Each number is 50 + 10 x the weight over its row's rms, rounded and kept within 0 to 99. Layers, rows and columns count from 0. The size before them is the row's rms in percent of the matrix's.

# q: layer 7 attention query, 512x512, rms 0.155, rows 231-255, columns 384-511
# k: layer 7 attention key, 512x512, rms 0.145, rows 231-255, columns 384-511
# v: layer 7 attention value, 512x512, rms 0.151, rows 128-129, columns 384-511
# o: layer 7 attention output (transposed), 512x512, rms 0.549, rows 128-129, columns 384-511
q231 088:47 48 46 55 50 63 37 46 37 38 53 42 38 47 43 59 63 52 68 46 52 49 42 59 58 47 37 57 45 35 48 58 53 28 48 46 42 69 51 57 47 43 54 57 65 43 56 49 42 53 46 51 35 49 58 61 45 48 48 32 38 43 46 38 61 40 42 42 54 68 60 45 56 51 57 37 55 59 49 59 41 46 29 60 45 32 56 45 30 53 41 53 35 50 59 33 60 71 40 34 60 64 31 52 60 57 53 35 38 48 52 59 47 53 44 49 60 70 49 34 37 38 60 41 41 65 52 68
k231 088:53 54 58 50 63 47 66 59 56 59 51 46 50 47 48 55 46 56 67 41 27 67 40 52 37 36 47 44 40 43 55 52 52 37 63 51 44 44 36 73 51 64 69 49 48 55 34 37 45 44 41 70 46 61 41 32 56 58 49 68 55 53 46 47 71 41 52 37 44 57 31 56 52 54 41 27 58 40 51 48 39 53 59 43 40 47 64 47 37 35 51 39 42 38 57 45 55 55 54 39 34 56 50 59 63 37 52 40 47 66 58 56 42 71 70 30 53 49 34 52 42 57 54 33 41 45 34 57
q232 083:35 61 59 49 68 35 37 54 41 36 56 50 31 64 32 39 74 52 51 62 37 58 54 53 56 55 52 58 49 43 60 25 43 48 56 44 46 65 33 53 65 61 52 61 47 33 38 63 47 67 49 40 48 55 41 39 45 33 51 38 54 51 65 53 36 51 52 44 58 56 45 41 36 65 51 39 27 45 43 41 51 45 60 38 52 65 55 54 38 51 42 41 52 31 37 35 50 38 47 53 48 52 69 45 50 50 52 58 54 61 63 45 40 67 40 47 64 52 49 57 37 33 33 57 44 70 51 51
k232 088:56 51 42 56 32 37 68 37 55 40 44 29 72 43 43 50 56 52 38 70 45 34 48 50 50 41 45 48 62 52 35 53 53 53 56 41 71 37 48 14 39 45 39 35 43 37 63 51 52 50 69 61 67 55 50 66 52 36 66 43 40 37 54 24 60 57 33 49 40 54 24 60 44 68 35 49 51 39 37 33 46 48 48 66 50 53 44 33 54 68 52 64 47 34 64 42 53 57 53 59 49 59 49 40 53 55 46 62 39 36 26 44 70 50 54 46 54 33 70 37 52 33 47 38 37 35 38 57
q233 087:44 41 64 41 57 43 45 48 66 47 57 42 58 56 46 55 52 47 59 47 43 72 42 61 63 46 52 49 54 52 50 53 61 50 44 54 46 61 34 52 55 47 50 52 47 47 63 32 62 29 36 59 57 49 53 44 53 55 43 47 49 35 38 48 63 52 55 55 56 65 65 35 53 58 45 68 55 48 35 56 52 41 42 52 78 32 48 50 51 36 44 41 43 43 51 63 51 58 56 48 52 37 46 43 31 55 58 51 39 47 59 68 51 62 76 51 44 45 32 52 43 65 54 38 81 49 41 52
k233 088:52 63 46 27 49 41 46 44 50 33 62 55 62 24 59 60 61 37 39 61 42 68 53 51 56 65 51 53 51 54 54 54 49 47 50 37 42 59 54 52 69 40 58 60 59 59 72 63 44 40 55 48 37 45 48 58 32 53 41 61 61 42 53 56 57 56 52 41 43 49 67 31 56 54 52 45 40 55 59 53 63 60 40 38 46 51 36 22 60 39 40 47 36 57 47 30 41 59 55 49 61 45 46 62 52 51 66 60 68 36 54 44 81 40 61 50 45 55 36 44 53 56 44 50 53 57 58 37
q234 086:62 75 62 70 50 59 59 48 45 41 66 57 48 52 49 47 73 49 53 49 52 47 53 56 46 52 66 41 64 58 42 65 52 70 23 67 56 70 65 55 48 36 32 62 70 58 31 48 33 48 47 51 46 51 56 64 47 49 63 67 75 42 53 38 54 65 62 46 42 52 42 64 29 66 60 62 62 46 67 45 50 50 42 50 34 58 40 51 44 50 61 49 66 41 53 24 45 76 75 61 52 40 38 37 57 67 54 53 48 44 55 40 59 38 49 36 61 50 34 53 46 51 42 39 63 64 54 53
k234 085:39 34 29 52 56 25 55 48 56 41 41 54 44 70 46 48 50 44 49 57 61 40 42 52 42 29 49 60 62 60 45 42 53 57 64 43 58 44 52 43 64 37 59 57 56 53 64 53 50 39 41 62 38 48 49 47 56 60 50 39 55 40 46 79 55 63 40 51 39 61 51 56 60 54 40 51 36 50 43 49 43 41 42 59 40 63 51 62 35 51 45 51 47 58 46 33 56 37 32 57 39 45 44 49 43 60 42 44 53 21 45 48 54 68 57 61 61 66 53 69 63 31 43 59 55 52 53 38
q235 084:57 55 38 51 47 49 69 33 29 85 52 41 60 54 40 49 61 59 37 51 55 52 48 59 61 54 56 59 48 41 57 45 37 49 52 39 63 53 34 54 58 45 59 65 53 52 33 45 57 42 59 49 68 65 58 54 55 63 61 44 45 48 53 58 35 47 54 48 59 40 57 68 40 60 55 39 69 51 54 44 52 49 62 47 49 56 66 67 56 41 30 44 47 52 52 28 50 61 44 52 62 53 47 29 43 31 43 38 44 38 60 42 44 37 55 62 47 50 60 49 75 65 54 51 55 52 42 43
k235 086:51 48 58 49 55 47 58 30 57 44 54 71 44 54 45 33 55 41 42 53 53 54 59 41 55 60 47 62 61 51 57 53 36 40 55 54 52 47 61 47 55 55 55 40 43 38 45 60 61 53 55 50 56 43 49 48 53 71 51 58 54 36 33 59 38 76 59 40 56 50 38 72 19 80 51 46 30 61 58 64 49 37 33 51 63 60 37 32 76 50 54 53 54 45 53 50 61 38 54 56 29 52 51 43 50 50 47 45 41 44 31 50 57 55 41 39 65 52 42 51 56 53 48 54 57 58 42 48
q236 090:31 58 59 48 62 67 46 26 52 47 40 49 52 44 53 51 39 45 51 40 56 72 51 47 49 43 24 46 68 46 58 63 48 63 62 52 54 51 61 61 50 51 59 50 58 46 35 66 40 38 50 65 44 48 54 49 40 34 62 44 49 47 46 51 42 47 30 54 57 61 58 57 49 56 71 58 51 48 59 57 34 47 61 31 53 49 59 50 49 35 49 45 59 46 64 59 52 57 50 57 53 42 50 47 57 47 57 58 37 42 61 46 55 47 57 28 60 46 42 44 41 45 46 47 47 32 51 35
k236 089:53 41 43 49 57 60 52 54 45 48 38 54 58 68 51 31 49 43 32 49 52 63 61 41 53 52 49 55 56 30 35 45 54 36 46 56 51 54 60 57 71 53 58 55 53 40 15 61 38 67 58 47 66 57 41 31 58 57 58 49 48 36 55 44 46 41 41 55 47 45 46 59 49 65 50 54 51 60 42 56 41 39 39 50 58 58 53 50 61 63 38 64 60 66 55 60 44 46 47 41 45 57 47 37 50 42 57 53 54 49 40 51 47 52 40 40 67 60 53 57 60 68 65 47 55 30 51 47
q237 089:48 57 54 56 57 38 43 47 68 52 56 58 50 50 46 38 52 40 53 63 57 46 60 54 50 52 51 48 54 60 41 53 40 52 36 61 55 58 65 44 38 55 32 59 64 41 57 49 34 50 73 54 44 60 23 54 59 53 22 56 57 38 63 50 65 50 48 24 50 62 61 57 51 54 32 60 63 44 50 24 49 36 52 48 50 38 44 30 49 46 43 51 50 51 51 69 33 49 42 66 56 60 36 49 56 42 48 57 59 41 31 45 64 53 56 51 37 38 65 61 72 49 51 36 48 50 42 65
k237 089:55 59 57 56 56 64 44 40 55 59 56 36 56 45 45 53 40 55 54 59 48 53 48 53 43 50 60 68 44 48 47 63 39 22 40 48 52 53 44 30 57 36 53 47 66 48 60 37 66 48 58 40 53 31 41 40 43 50 54 55 50 36 59 58 48 39 59 41 33 48 49 68 50 58 54 60 77 49 44 40 44 29 60 65 52 44 43 46 46 33 44 35 53 48 41 42 52 66 52 37 63 72 68 48 33 47 52 59 46 50 38 60 33 50 41 54 56 46 62 64 49 35 53 33 49 47 62 45
q238 086:38 52 61 61 53 56 64 58 39 48 45 60 62 46 60 60 55 59 57 62 40 56 58 45 42 39 47 55 39 41 60 37 56 72 61 57 47 42 66 52 39 61 33 52 48 39 53 57 41 43 50 70 62 47 44 30 52 34 52 51 49 53 56 40 60 40 47 52 40 64 51 66 40 39 46 45 65 61 52 66 59 59 44 70 41 71 62 42 57 41 64 48 49 53 55 62 58 55 38 34 72 58 72 40 67 40 43 52 33 57 61 62 56 71 66 26 70 29 39 51 40 43 40 42 39 58 44 74
k238 089:41 49 43 38 51 47 65 56 41 60 46 47 54 48 44 61 39 64 54 49 30 63 58 42 38 53 40 73 69 60 57 53 63 39 57 60 64 50 46 42 66 44 71 44 47 61 23 60 69 54 56 61 57 45 69 44 35 74 62 51 40 36 61 51 47 53 37 52 72 50 47 62 63 71 59 43 44 38 60 44 55 53 41 50 56 30 63 36 54 51 56 56 44 43 51 46 51 40 49 46 40 44 65 45 44 40 57 50 30 66 67 49 45 52 54 55 52 34 49 56 45 72 55 50 49 43 47 38
q239 087:57 67 61 47 51 34 43 61 40 51 43 68 50 42 44 55 57 33 35 41 43 41 60 51 47 47 50 60 61 48 45 62 35 47 46 56 40 36 54 59 20 31 49 44 51 56 50 45 55 45 51 47 39 67 56 53 45 46 38 36 61 53 57 69 44 50 51 44 35 45 62 62 56 46 49 50 36 58 78 67 63 48 53 49 57 19 47 45 52 51 43 44 45 51 56 45 42 48 49 62 50 67 46 48 45 46 57 60 51 42 54 48 40 46 48 47 56 30 18 49 40 44 63 56 32 28 65 48
k239 088:47 45 22 45 55 40 55 55 41 49 44 50 41 50 52 66 63 51 50 64 78 35 58 43 52 50 65 41 52 48 46 53 52 50 44 74 46 49 52 76 42 45 54 54 44 53 47 45 58 62 28 48 57 47 28 62 45 53 56 53 48 42 39 59 48 41 57 56 52 35 49 58 38 63 61 49 52 41 44 45 56 56 64 37 57 54 46 48 55 42 66 53 71 70 61 52 62 33 40 51 41 50 53 58 39 57 43 47 53 57 49 52 59 59 57 66 52 61 34 30 55 53 73 56 58 46 43 46
q240 088:62 62 33 44 57 27 72 43 63 43 58 54 51 48 51 50 37 41 46 52 58 57 43 48 39 48 52 48 51 59 42 52 38 36 50 31 61 42 53 39 44 45 49 44 43 67 50 29 38 45 31 32 35 55 43 51 57 51 29 53 54 50 56 57 47 41 46 39 70 51 41 61 42 36 40 45 64 50 49 33 50 46 49 46 66 47 55 60 67 43 53 55 37 37 44 62 38 48 38 46 58 67 39 34 34 68 37 51 48 44 55 68 40 56 43 61 45 65 79 65 61 49 42 50 53 36 73 60
k240 091:47 47 42 60 51 49 52 59 47 39 54 39 48 58 38 50 44 50 43 56 37 36 25 31 74 55 48 62 50 60 56 44 73 46 41 44 32 47 75 37 49 55 43 52 60 37 72 55 55 41 39 57 44 48 38 34 38 51 36 43 48 57 66 55 46 40 50 38 40 51 48 64 50 42 58 62 56 48 46 47 57 59 27 36 54 60 55 50 41 44 57 37 36 67 55 49 40 34 48 45 62 77 46 47 70 53 41 70 49 58 46 39 49 62 54 68 65 44 52 44 48 31 60 48 39 41 49 60
q241 088:45 54 67 63 64 40 63 46 33 58 51 44 49 65 36 41 51 66 43 56 53 42 58 29 52 69 33 42 85 46 44 50 52 64 48 49 62 49 63 59 57 58 23 37 48 39 40 55 53 56 54 56 36 58 68 70 41 36 38 50 61 47 44 60 46 45 45 50 60 40 54 57 44 40 28 62 62 58 41 33 51 34 49 56 69 35 65 48 52 51 44 42 44 69 60 38 46 53 62 48 53 49 47 48 50 54 32 38 52 53 37 47 55 50 69 30 37 46 50 56 62 62 45 64 45 62 59 37
k241 089:38 55 40 54 48 49 41 58 37 48 37 69 81 44 43 48 52 47 42 39 53 66 58 52 49 53 42 56 48 55 55 49 58 52 37 69 52 52 61 50 51 53 41 55 29 46 45 53 51 39 54 35 53 51 37 65 56 50 47 51 55 48 48 60 57 49 43 69 70 55 42 73 63 58 73 41 48 64 30 62 45 36 57 46 55 48 59 45 76 62 66 46 47 61 54 32 50 60 40 43 37 55 52 48 54 51 49 52 50 52 70 39 45 38 59 52 47 51 60 63 41 42 43 53 36 56 52 48
q242 086:64 56 39 46 56 53 49 53 49 57 53 32 62 37 64 40 81 58 48 47 29 50 54 39 38 46 45 46 66 29 47 40 56 61 51 48 54 42 45 54 51 43 39 31 70 43 43 42 60 51 50 62 59 40 49 46 43 51 48 52 47 56 54 48 70 32 50 54 47 58 54 34 45 59 44 67 37 45 61 48 52 34 47 56 51 35 37 71 38 59 45 43 39 33 39 43 60 48 66 56 47 63 54 56 40 48 57 49 48 64 34 78 53 55 53 43 54 49 47 47 67 39 51 36 28 68 44 44
k242 091:64 48 46 49 46 36 32 46 57 56 55 42 36 31 48 50 51 47 41 44 44 55 40 54 60 58 50 41 39 55 49 55 43 50 46 38 57 57 46 49 51 58 48 35 60 32 47 50 47 46 53 58 42 55 45 49 44 38 59 62 44 62 51 46 53 41 42 43 52 61 29 44 67 64 37 42 62 59 53 61 40 81 48 36 38 62 54 53 53 46 43 61 39 34 44 56 54 48 34 44 57 47 41 50 56 51 56 72 57 61 57 45 34 46 43 45 47 49 21 62 42 49 32 39 48 50 21 52
q243 088:49 59 49 35 50 52 52 66 63 38 47 47 58 50 44 59 56 40 35 47 37 71 59 62 44 66 43 46 43 47 41 47 67 21 46 51 58 66 45 39 29 53 46 49 51 43 64 48 20 50 59 40 65 54 45 54 50 65 62 54 53 51 52 51 49 54 47 56 39 59 57 41 45 38 60 45 65 51 39 36 58 61 54 51 40 49 52 53 55 45 65 59 60 39 32 46 49 63 36 50 39 48 54 55 70 34 46 43 42 61 51 32 63 66 37 53 54 48 53 46 61 45 65 39 41 62 40 39
k243 090:39 44 65 44 37 54 38 46 56 47 51 56 45 52 40 55 69 52 49 40 56 60 44 63 36 62 78 47 33 52 55 53 55 48 50 67 56 49 28 47 58 49 62 56 48 63 56 50 47 43 54 45 59 57 65 51 40 49 47 48 51 52 44 53 40 49 43 50 72 45 71 44 47 51 48 60 56 56 29 42 67 37 37 51 45 55 57 53 40 56 64 52 48 50 41 60 44 45 59 59 36 49 41 42 50 54 53 58 34 63 50 49 59 66 57 41 63 27 32 64 45 54 51 64 67 55 48 51
q244 089:58 42 48 57 57 49 42 56 54 39 57 48 50 50 53 35 51 70 49 39 50 53 65 61 33 58 57 68 59 57 50 22 52 25 68 45 44 50 61 37 43 43 49 58 50 65 58 37 47 53 61 45 60 42 58 39 44 35 54 67 48 62 57 55 49 32 37 44 50 48 56 53 51 58 51 59 47 56 53 49 42 45 52 62 55 42 44 36 53 53 51 56 38 60 45 60 53 49 54 59 53 45 34 60 59 61 49 51 36 48 54 63 42 32 39 53 54 40 61 48 56 47 47 60 61 17 61 51
k244 090:58 62 63 48 24 36 41 65 54 54 46 43 55 44 56 46 42 50 60 43 50 34 55 42 50 63 57 42 57 41 46 68 31 54 66 63 40 31 46 59 63 56 32 59 57 30 55 37 40 51 54 59 40 22 48 60 48 48 40 50 39 51 50 42 42 53 58 63 48 50 62 46 58 51 39 43 48 58 51 38 70 52 37 51 64 57 38 60 60 49 54 63 38 39 53 54 69 58 45 49 53 66 37 40 52 61 49 52 57 49 35 32 51 44 34 50 45 54 55 62 67 51 37 42 49 54 42 54
q245 084:54 75 51 63 51 65 41 52 53 55 46 40 55 44 52 44 40 49 50 46 60 57 45 57 58 34 43 39 63 46 50 44 52 63 52 53 43 61 41 41 49 42 55 44 52 42 56 46 57 49 47 58 55 63 53 62 56 58 47 39 27 33 47 63 38 37 57 47 66 45 45 65 42 43 44 37 56 46 35 58 50 58 58 44 57 29 65 31 47 48 53 56 63 44 63 36 66 53 45 51 63 65 55 44 79 55 32 42 32 47 50 48 51 41 45 51 39 44 49 52 46 47 51 45 30 51 58 50
k245 087:59 60 54 66 47 48 61 46 64 48 36 61 51 49 63 54 54 62 34 52 47 68 45 47 72 48 57 45 34 49 43 32 47 27 63 46 61 44 48 65 35 47 32 66 45 26 29 51 39 51 70 42 59 48 72 44 48 46 29 64 47 53 39 40 46 63 46 52 45 49 64 59 50 46 60 52 60 45 43 47 29 58 40 58 59 45 47 43 47 47 47 31 56 58 45 41 32 49 51 43 53 56 38 52 48 34 50 59 65 53 32 60 49 30 43 42 40 39 47 47 58 53 44 50 55 55 44 39
q246 087:47 50 48 57 51 50 56 35 33 32 43 58 46 53 49 58 47 51 53 65 56 72 49 50 45 43 58 44 40 41 50 46 50 53 62 38 73 55 37 34 67 62 67 51 24 72 47 35 62 55 62 41 59 41 54 44 52 54 44 44 40 31 42 48 63 37 54 65 61 57 61 37 44 39 70 59 59 52 42 14 66 36 46 61 41 54 47 54 49 56 55 33 38 50 41 48 42 46 56 51 67 44 53 34 51 54 40 49 47 48 38 45 70 52 52 52 44 58 55 42 49 54 59 41 59 40 50 47
k246 091:28 45 54 49 34 41 48 67 79 62 56 43 35 58 53 66 57 62 50 49 59 75 47 47 52 38 69 48 62 34 35 59 51 57 59 41 51 56 45 38 46 37 72 64 52 62 63 57 42 43 48 47 71 57 40 45 45 47 42 47 27 52 48 47 48 44 38 60 46 57 49 48 42 38 43 53 46 54 65 40 58 66 67 43 59 37 40 61 33 43 68 62 43 44 45 63 25 50 48 63 53 46 31 57 63 63 45 61 58 32 43 31 65 46 49 52 59 35 41 49 58 48 43 41 59 34 34 27
q247 088:42 46 33 51 60 51 50 32 53 39 55 41 60 44 35 59 42 52 60 51 43 63 54 56 62 42 37 68 59 57 61 58 56 44 40 50 70 35 68 38 28 43 43 39 63 56 32 56 47 56 60 35 63 51 65 42 43 60 35 56 64 59 54 35 45 36 34 49 53 41 44 52 54 48 50 37 45 56 36 62 55 32 57 58 38 49 50 47 44 70 53 45 48 49 42 48 63 46 50 44 47 52 41 46 52 40 39 38 50 35 41 47 60 42 48 41 55 45 36 61 55 55 50 74 41 57 59 36
k247 090:53 43 27 29 46 53 78 73 48 46 58 57 42 49 49 44 57 54 44 31 49 51 58 47 54 56 43 46 64 54 67 56 38 58 64 47 60 33 48 49 57 37 54 41 47 48 52 61 51 53 46 45 31 61 40 41 41 36 47 43 25 51 28 36 47 56 39 72 52 54 55 58 53 54 41 49 57 49 48 59 57 62 63 53 41 51 49 51 67 50 43 50 64 56 56 44 51 41 36 16 46 71 77 49 50 54 57 51 52 62 41 36 42 48 35 34 52 51 42 41 51 67 50 45 44 64 56 38
q248 083:56 58 70 34 52 38 48 45 41 43 50 48 49 43 42 35 36 38 66 56 49 49 63 52 42 39 57 82 52 33 68 43 41 72 55 58 48 44 73 52 63 53 44 68 65 34 50 38 70 56 46 45 58 34 52 51 46 49 76 53 51 36 66 43 58 63 50 64 58 38 37 55 71 43 62 51 68 50 48 55 40 34 34 45 47 62 54 62 44 44 48 54 39 49 60 36 43 55 52 54 41 44 38 74 57 44 54 67 49 47 56 55 45 56 51 33 43 37 55 49 50 44 58 42 54 48 68 53
k248 089:57 60 72 59 65 52 60 50 38 53 50 58 51 71 43 43 46 48 53 49 36 48 45 58 50 42 63 45 68 65 48 39 27 47 58 64 57 69 62 56 39 33 46 53 58 44 63 48 56 51 51 57 41 49 45 38 45 65 44 60 51 46 45 59 53 41 53 62 61 55 33 55 34 51 49 40 45 38 35 35 53 62 60 55 45 48 56 55 50 39 43 49 53 52 48 57 69 61 32 60 42 50 35 28 38 53 49 44 54 54 41 50 57 26 32 59 53 43 51 23 38 53 41 32 56 49 41 67
q249 092:46 61 56 54 44 52 52 65 40 40 49 53 57 45 46 64 30 45 55 56 47 61 43 47 56 35 55 53 45 48 58 41 58 62 46 67 50 42 48 56 44 54 58 58 58 59 46 39 47 48 58 47 58 55 56 42 49 37 46 30 43 48 41 65 55 39 42 55 59 74 43 52 32 32 40 62 49 56 33 45 55 66 60 42 48 62 44 48 60 46 55 51 67 53 56 39 43 59 52 46 53 70 51 63 39 37 33 58 30 51 55 46 46 60 52 43 35 65 47 58 52 66 50 62 57 45 45 60
k249 093:52 54 68 79 35 63 49 44 38 35 56 61 43 54 42 40 53 55 37 44 35 66 53 51 51 54 37 40 60 62 58 39 38 58 69 50 58 44 55 40 50 51 53 50 56 47 52 56 58 49 58 60 48 51 55 31 53 54 58 64 55 52 53 43 36 61 50 44 65 40 56 70 53 57 57 34 68 53 40 67 58 50 50 41 58 38 48 47 60 56 46 57 42 56 50 51 71 42 57 38 57 57 40 64 65 30 46 58 38 52 53 56 57 34 44 39 39 47 38 64 62 44 37 54 69 38 50 47
q250 085:58 47 58 46 47 61 58 44 42 51 51 32 63 48 50 55 57 57 58 37 33 45 47 38 55 53 55 53 44 41 62 37 38 20 49 68 50 61 56 46 50 54 49 57 56 42 50 45 63 55 55 47 35 52 59 51 59 63 52 51 46 39 57 47 50 57 34 41 55 46 60 45 54 75 57 48 43 60 49 39 52 54 59 44 53 55 51 41 54 31 44 41 48 38 68 61 46 37 58 47 67 50 38 58 63 69 60 64 26 52 62 58 48 60 67 58 55 38 38 64 68 47 43 58 52 44 37 68
k250 091:54 59 44 64 37 35 32 50 48 37 58 45 55 37 52 51 58 37 45 47 53 47 65 42 74 58 44 52 49 64 64 38 48 40 52 37 50 45 57 38 46 44 57 53 61 46 58 58 42 46 46 49 44 50 62 49 50 50 35 56 55 57 56 53 43 51 43 45 46 36 35 56 80 51 31 57 43 54 47 42 38 31 45 61 58 60 40 45 68 52 50 80 37 42 66 51 55 55 57 41 47 32 37 51 43 62 40 49 67 45 47 63 55 57 55 48 55 34 51 53 58 43 59 33 59 45 36 62
q251 087:54 59 54 40 39 47 29 41 49 36 50 65 45 71 68 66 57 47 42 62 43 58 64 38 50 34 50 43 44 45 50 66 48 34 46 34 41 40 43 60 49 53 51 42 53 45 56 37 47 42 63 46 44 47 50 38 39 42 55 53 39 51 43 53 58 53 49 57 59 30 52 33 53 42 33 64 48 46 53 46 42 40 53 40 35 53 50 56 63 56 48 53 48 38 51 57 37 65 57 32 62 48 49 50 52 67 59 49 56 39 45 42 50 38 47 31 55 48 54 60 45 48 58 46 51 45 44 44
k251 089:37 51 39 51 34 49 40 46 60 31 41 60 48 45 36 62 70 58 65 37 57 32 54 59 38 42 62 55 49 57 50 56 50 57 51 50 43 52 47 47 57 38 36 59 44 36 47 46 58 56 62 51 51 56 54 58 57 56 62 54 54 44 41 36 54 37 54 60 51 61 50 64 58 56 51 54 48 61 40 53 44 45 53 33 41 51 34 71 47 53 50 44 49 56 51 59 34 55 48 60 55 48 57 39 28 54 47 43 48 64 64 52 50 58 49 65 44 63 56 54 52 41 59 50 43 34 48 47
q252 082:56 47 40 38 53 52 51 39 63 56 58 51 47 43 52 39 51 54 35 55 50 51 52 53 23 54 55 63 38 33 37 47 53 32 35 53 53 46 53 60 51 60 55 45 40 51 43 43 39 40 41 49 54 51 45 29 55 48 44 39 61 76 76 50 60 34 40 46 53 33 61 61 67 52 53 41 51 61 59 45 37 49 39 55 56 41 47 33 63 60 44 65 49 57 48 65 38 40 48 61 65 50 53 56 57 58 52 47 46 38 55 65 53 53 47 43 51 51 56 47 51 43 54 51 47 32 59 51
k252 084:42 51 45 46 49 52 56 39 50 46 54 62 58 50 49 49 36 60 63 55 59 37 43 45 44 48 64 62 57 51 38 40 52 43 29 43 40 40 26 61 46 45 50 53 59 47 58 55 64 49 43 54 36 37 47 44 52 53 34 50 54 47 47 54 48 42 59 62 52 44 57 57 55 45 54 44 52 46 73 60 45 58 32 41 32 53 32 50 45 50 50 54 50 45 32 62 64 36 54 44 47 53 42 50 54 59 65 41 35 52 63 62 36 37 39 49 52 49 43 46 57 42 52 49 46 57 64 54
q253 092:45 34 37 29 48 54 46 43 62 28 65 60 51 68 40 39 50 39 46 74 43 47 50 44 46 44 64 45 47 62 43 46 53 54 48 36 45 74 55 50 50 39 50 68 61 53 76 52 31 41 58 55 64 53 56 43 50 46 47 27 64 50 44 42 57 65 55 41 43 41 64 33 50 30 62 60 31 42 58 37 44 52 67 46 53 53 34 61 46 46 37 61 50 62 65 44 38 45 40 38 45 74 57 51 36 53 39 39 49 46 47 47 52 26 63 53 30 67 45 50 54 59 57 53 47 45 51 53
k253 095:65 50 63 40 55 48 34 54 50 29 72 47 48 54 63 57 45 42 36 72 70 52 56 40 50 49 55 59 38 58 68 64 34 65 54 34 47 39 42 54 57 37 41 50 53 44 56 53 67 49 55 42 53 66 41 46 47 47 46 34 57 60 50 65 54 42 37 39 60 64 47 56 58 50 68 54 52 58 40 50 53 51 59 45 53 38 46 64 49 42 48 30 43 47 61 47 68 54 43 53 38 80 52 46 46 57 57 60 46 62 42 57 42 18 60 45 31 50 59 36 55 39 70 71 60 56 54 46
q254 092:53 72 48 52 49 37 56 43 43 42 39 55 61 50 56 43 57 46 66 52 72 40 52 52 41 51 43 43 51 52 45 45 48 62 31 62 46 43 38 37 50 32 55 44 44 54 64 54 54 42 50 45 46 40 49 62 51 65 49 64 50 46 61 31 57 43 54 48 58 52 47 40 46 52 57 54 48 58 40 61 45 39 50 62 47 46 49 31 64 49 51 64 55 64 54 29 58 45 59 53 26 45 46 37 49 57 50 60 46 46 48 32 58 43 43 51 46 36 48 43 62 44 49 44 47 45 57 70
k254 093:43 44 46 52 49 46 64 45 36 43 52 59 41 48 53 46 36 48 59 40 61 45 57 34 51 30 46 49 59 41 55 60 51 54 51 57 36 55 48 63 33 28 58 36 50 46 61 43 46 47 30 50 65 56 43 76 52 64 74 40 35 61 44 75 44 55 55 59 43 47 55 53 61 51 52 46 45 51 42 30 50 32 52 60 64 49 50 53 23 53 47 62 59 62 35 17 49 62 61 52 56 56 56 51 40 46 37 52 46 50 43 67 57 58 55 50 60 44 57 64 53 67 63 48 41 48 37 50
q255 087:63 48 35 51 45 47 47 60 40 51 31 40 43 37 63 61 42 62 48 45 42 64 49 53 38 47 56 60 51 52 73 39 58 65 62 70 50 67 48 35 36 54 56 58 41 40 41 76 46 53 46 54 44 62 50 54 48 53 58 56 53 48 68 49 45 30 46 51 30 35 46 44 37 58 54 57 64 59 43 51 53 43 68 60 44 45 68 49 44 49 56 55 43 36 46 53 53 34 53 50 29 53 53 43 49 53 65 45 57 52 59 53 74 59 72 52 38 48 59 59 49 55 39 41 48 40 33 57
k255 088:67 38 59 55 50 49 50 46 54 47 40 55 45 67 59 44 60 54 44 47 48 51 45 70 43 61 33 39 75 50 40 36 55 64 51 49 58 51 45 70 27 45 50 53 56 57 27 61 30 53 63 47 55 39 35 48 47 57 45 47 47 37 42 54 63 52 50 56 33 50 48 53 66 41 33 56 43 49 39 56 45 43 69 41 58 33 50 69 30 47 52 45 47 60 48 71 53 45 60 47 45 52 47 50 46 56 48 58 36 54 47 70 30 35 37 49 79 51 58 39 53 62 35 57 52 45 45 35
v128 099:36 58 49 61 47 61 61 39 51 33 62 62 41 62 64 65 55 42 56 51 39 51 59 57 32 45 56 50 26 32 39 64 50 36 50 48 51 50 78 63 50 58 43 43 48 48 41 50 56 32 54 46 64 56 51 51 47 65 42 50 51 43 47 51 63 43 51 43 42 47 75 35 39 48 70 54 30 47 51 53 42 42 29 41 47 56 48 48 42 37 36 56 43 48 41 70 51 62 45 56 52 55 38 42 68 42 43 63 62 56 49 46 47 36 51 60 53 41 44 61 40 47 49 43 73 72 41 51
o128 091:58 63 39 44 56 42 50 45 46 68 41 53 71 44 31 48 50 38 52 52 35 59 50 56 60 68 69 41 38 42 62 42 50 35 54 55 39 32 53 67 46 58 58 68 37 67 28 60 36 38 51 47 61 45 42 54 45 44 49 61 38 56 46 32 49 37 54 38 59 47 25 49 42 36 48 47 52 64 57 45 50 50 63 67 41 55 40 56 46 62 41 55 67 51 52 53 61 61 53 38 51 56 49 50 44 49 61 61 41 42 37 59 41 48 56 52 43 54 71 37 61 33 63 41 45 41 35 62
v129 096:53 29 34 55 59 42 46 44 44 38 66 36 54 46 42 54 54 47 45 58 57 47 36 59 38 30 47 47 55 36 57 57 42 61 62 49 63 53 57 48 49 45 72 31 39 54 42 48 54 42 46 41 42 59 50 56 59 44 60 55 44 51 53 44 57 49 53 47 56 51 65 43 57 55 72 56 35 43 59 56 53 59 51 57 55 40 41 48 54 48 60 41 62 54 63 73 47 44 47 56 44 49 63 33 57 48 51 43 46 46 45 39 36 62 68 59 57 55 44 40 56 56 42 38 52 56 45 51
o129 093:52 64 42 60 60 62 37 57 63 53 46 36 58 59 60 66 51 50 47 45 50 53 40 51 57 36 61 51 42 57 41 58 57 68 40 49 64 54 55 44 28 49 44 54 55 50 53 58 61 58 51 57 58 52 44 65 40 53 34 59 59 55 51 50 52 52 52 48 44 32 35 58 45 39 50 39 55 41 45 40 46 45 41 46 46 41 48 64 29 43 60 44 56 52 67 55 55 53 58 43 66 49 52 34 58 51 57 55 57 50 32 76 37 65 54 39 41 58 44 49 51 41 44 45 42 45 45 42